Each number is 128 + 24 x the weight over its row's rms, rounded and kept within 0 to 255. Layers, rows and columns count from 0. The size above them is the row's rms in percent of the matrix's.

# layer 6 MLP up, 1024x384, rms 0.236, rows 686-706, columns 64-127
size [ 89 100  98 101  99  99  97  98  98  93 103  98 103 105 103  91 102 107  93 106 101]
[[149 165 149 120 130 120 153 125 122 159 130 152 127 114 148 136 132 124 187 122 112 140  90 137 155 164 155 153 151 148  66  88  98 154 145 145 112 110 145  87 102 136 124  95 104  83 137 129 131 106 135 143 135 113 150 140 148 105 142 142 177 153 179 149]
 [130 146 146 141 117 105 106 152 148 151 163 112 137 134 177 117 118 148 142 112 158 207 101 121 127 172  99 125 146 125 165 158 143 157 101 137 124 107 135 104 172 188  92 139 107 111 125 121 160 130 107 138 174 187 107 117 140 118 105 112 103 141 116 130]
 [139 155 152 151 153 125 130 114 115  83 138 145 120 171 144 136 113 121 116  74 119 123 144  83  94 133 137 106 103 149 140 137  90 118 158 104 101 133 137 163  92 188 139 111 103 130 112 125  92 155 136 101 136 142 118 101 128 139 183 103 106  84  99 109]
 [165 132 143 131 140 127  95 105 133 137 102 133  83 120 119 170 116 156 133 131 133 149 137  91 113 145 180 154 155 127 128 139 104 106 109  97 114 125 121 143  90 150  81 129 150 165  95 152 188 130  73 170 112 161 137 103 113 120 134 155 169 133 132 139]
 [ 99 107 130 176 119 114 111  94 147 136 112  93 154 175  53 127 129  97 161  94 123 128  94 143 125 149 127 114 207 109 129 149 132 139 105 135  89  99 117 155 125 104 138 135 105 120 117 130 119 151 147 127 112 147 118 114 173 150 143 136 129 105  77 143]
 [158 127 112 146 207 105  99 148 196 138 153 111 139 130 128  67 124 136 103 152 108 121  68 122 131 135 133 151 122 129 115 150  91 106 166 136 157 114 125 138 125 133 120 124  69 141 158 136 144 122 145 158 133 131 140 135 102 151 119 112 152 151 131 144]
 [108  98 124 163 115 154 163 106 141 111 130 145 101 112 126  70 114 125 115 124 127 156 135 117 129 153 141 107 111 126  94 158  88 148 147 158 150 119 116 103  82 144 123 122 113 125 110 170 168  87 124  85 150 118 118 151 125 136 124  79 122 163 129 119]
 [158 122 111 122 135 134 166 154 150 105 137 151  93 169 117  92 123 148 104 148 147 131 157 104 137  95 139 126 143 150 155 135 128 136 166 121 132 140 135 129 125 106 138 119  93 132 151 115 141 139 119 149 114 120  94 160 134 101 112 126 171 146 125 169]
 [138 149 107 155 145 150 106 121 136  67 133 129 163 136 136 146 154 141 110 159 141 140  80 128 110 149 124 174 127 125 123 131 142 140 128 160 152 170 127 117 153 119 138  88 131  83 131 141 122 143 117  88 135 134 132 122 170 151 168 156  68 156 159 121]
 [135 135 112 128 131 138 135 110  81 138 117 116 156 127 121  92 117 155 124 104 161 143 115  98 140 139 139 139  98 166 155 101 139  82 161 162 116 123 140 168 140 122 148 184 119 128 161 100 103  96 141 116  69 148 109 122 118  85 109 168 116  93 112 143]
 [174  94 188 117 153 139 150 134 124 143 137 134 139 124 128 138 124 121 177 189 110 123 144 137 131  84 151  93 157 163 137 124 141  90 135  69 160 133 125 114 107 129 167  90 148 126 146 132  87 178 115 123 127 101 115 129 138 123 135 160 120 120 156 137]
 [111 134 130 161  87 138  86 131 101 106  92 125 107 163 107 202 115 153 113 161 132  85 141 129 129 131 160 119 110 129 169  90 168 118 142 147 148 141  94 106 137 105 119 141 173 164 100 147 138 167 121  94 132 150 127 146 121 139 189 130 114 151 168 118]
 [141 126  94 144 130 135 108  94 167  95 132 127 137 103 130 142 102 138 102 133 131 143  96 137 129 111 126  92 123 122 161 165 110 127 113 133  79 141 153 140 157 101  85 136 132 124 113 160 116 134 161  76 129 170 135 101 149  95  94 112 123 139 107  92]
 [131  88 108 134 149 152 132 124 156 124 149  61 124 115 129 101 140 160  89 111 109 101 139 126 135 167 127 133  94 121 148 140 105 141 138 164 127 112 123 130 117 129 130 152 143 163 129 174 128 166 111 157 157 122 163 109 163 100 129 110 156 134 165 100]
 [112 117 105 134 140  91 108 154 138 142 117 102  95 151 100 136 115  84 129 105 154 134 141 123 126 141  99 154 158 104 107 138 139 115 123 109  92 165 145 145 139 128 134 100 107 119 129 132  96 116 135 114  86 162 110 125 159 111 142 100  99 115 185 136]
 [139  85 162 131 172 135 110 153 138 126 151 136 115 193 131  99  67 143 118 114 150 125 135 147 146 134 107 119 134 131 161  62 156 135 126 159 123 110 112 152  80 127 104 144 112 103 115 122  72 145  80 129 142 153 131 135 170 130  78 141 101 107 115  90]
 [126 145 147 137 155 165 102 121 152 113 142 168 107 158 140 150 117 112 123 137 152 114 120 115 132 101 149 111 140 153  88 149 153 132 153 176 101 132 162 157 149 112 136 136 155 130 144 138 138 120 109 108 143  61 154 108  67 118 105 135 105 152  59 136]
 [119 139 120 143 114 122 109 130 175 139 170 119 185 103  80 129 156 134 137  83  94 128 103 159 124 164  93 159 153 107 103 134 138 136 175 126  81 120 135 136 156 157 172 147 135 134 113 124 141 148  78 154 108  88 164 141 104 151 116 158 112  92 129 118]
 [141 119 149 150 122 138 129 107 134  81 108 146 156 102 144  79 108 117 168 109 136 119 111 135 103 107 143  97 142 102 135 166 105 148 130 138 174 139 127 111 152  76 166 137 132 150 110 145  85 169 101 146 108 128 144 139 151 155 158 106  90 104  84 179]
 [128 167 200 123 103  97 136 155 181 119 113 106 106 106 125  88 133 123  82 142  99  96 176 148 170 115 122 136 123 146 135 106 151 146 138 157 144 128 148 158 133 143 126 148 118 131  81 103  97 120 158  93 145 153 115 124 143 148 145 153 121 127 129 152]
 [ 91 171 101 138  98 132 160 147 113 171 138 134 141 139 150  95 124 124 136 114 133 123 138 117 116 138 155 110 123 164 136 155 144 120 138 150 103 136 147 129 151 131 156 130  89 111 180 135 146 100 112 166 132 158 139 140 147 102 125 180 111 119 147 124]]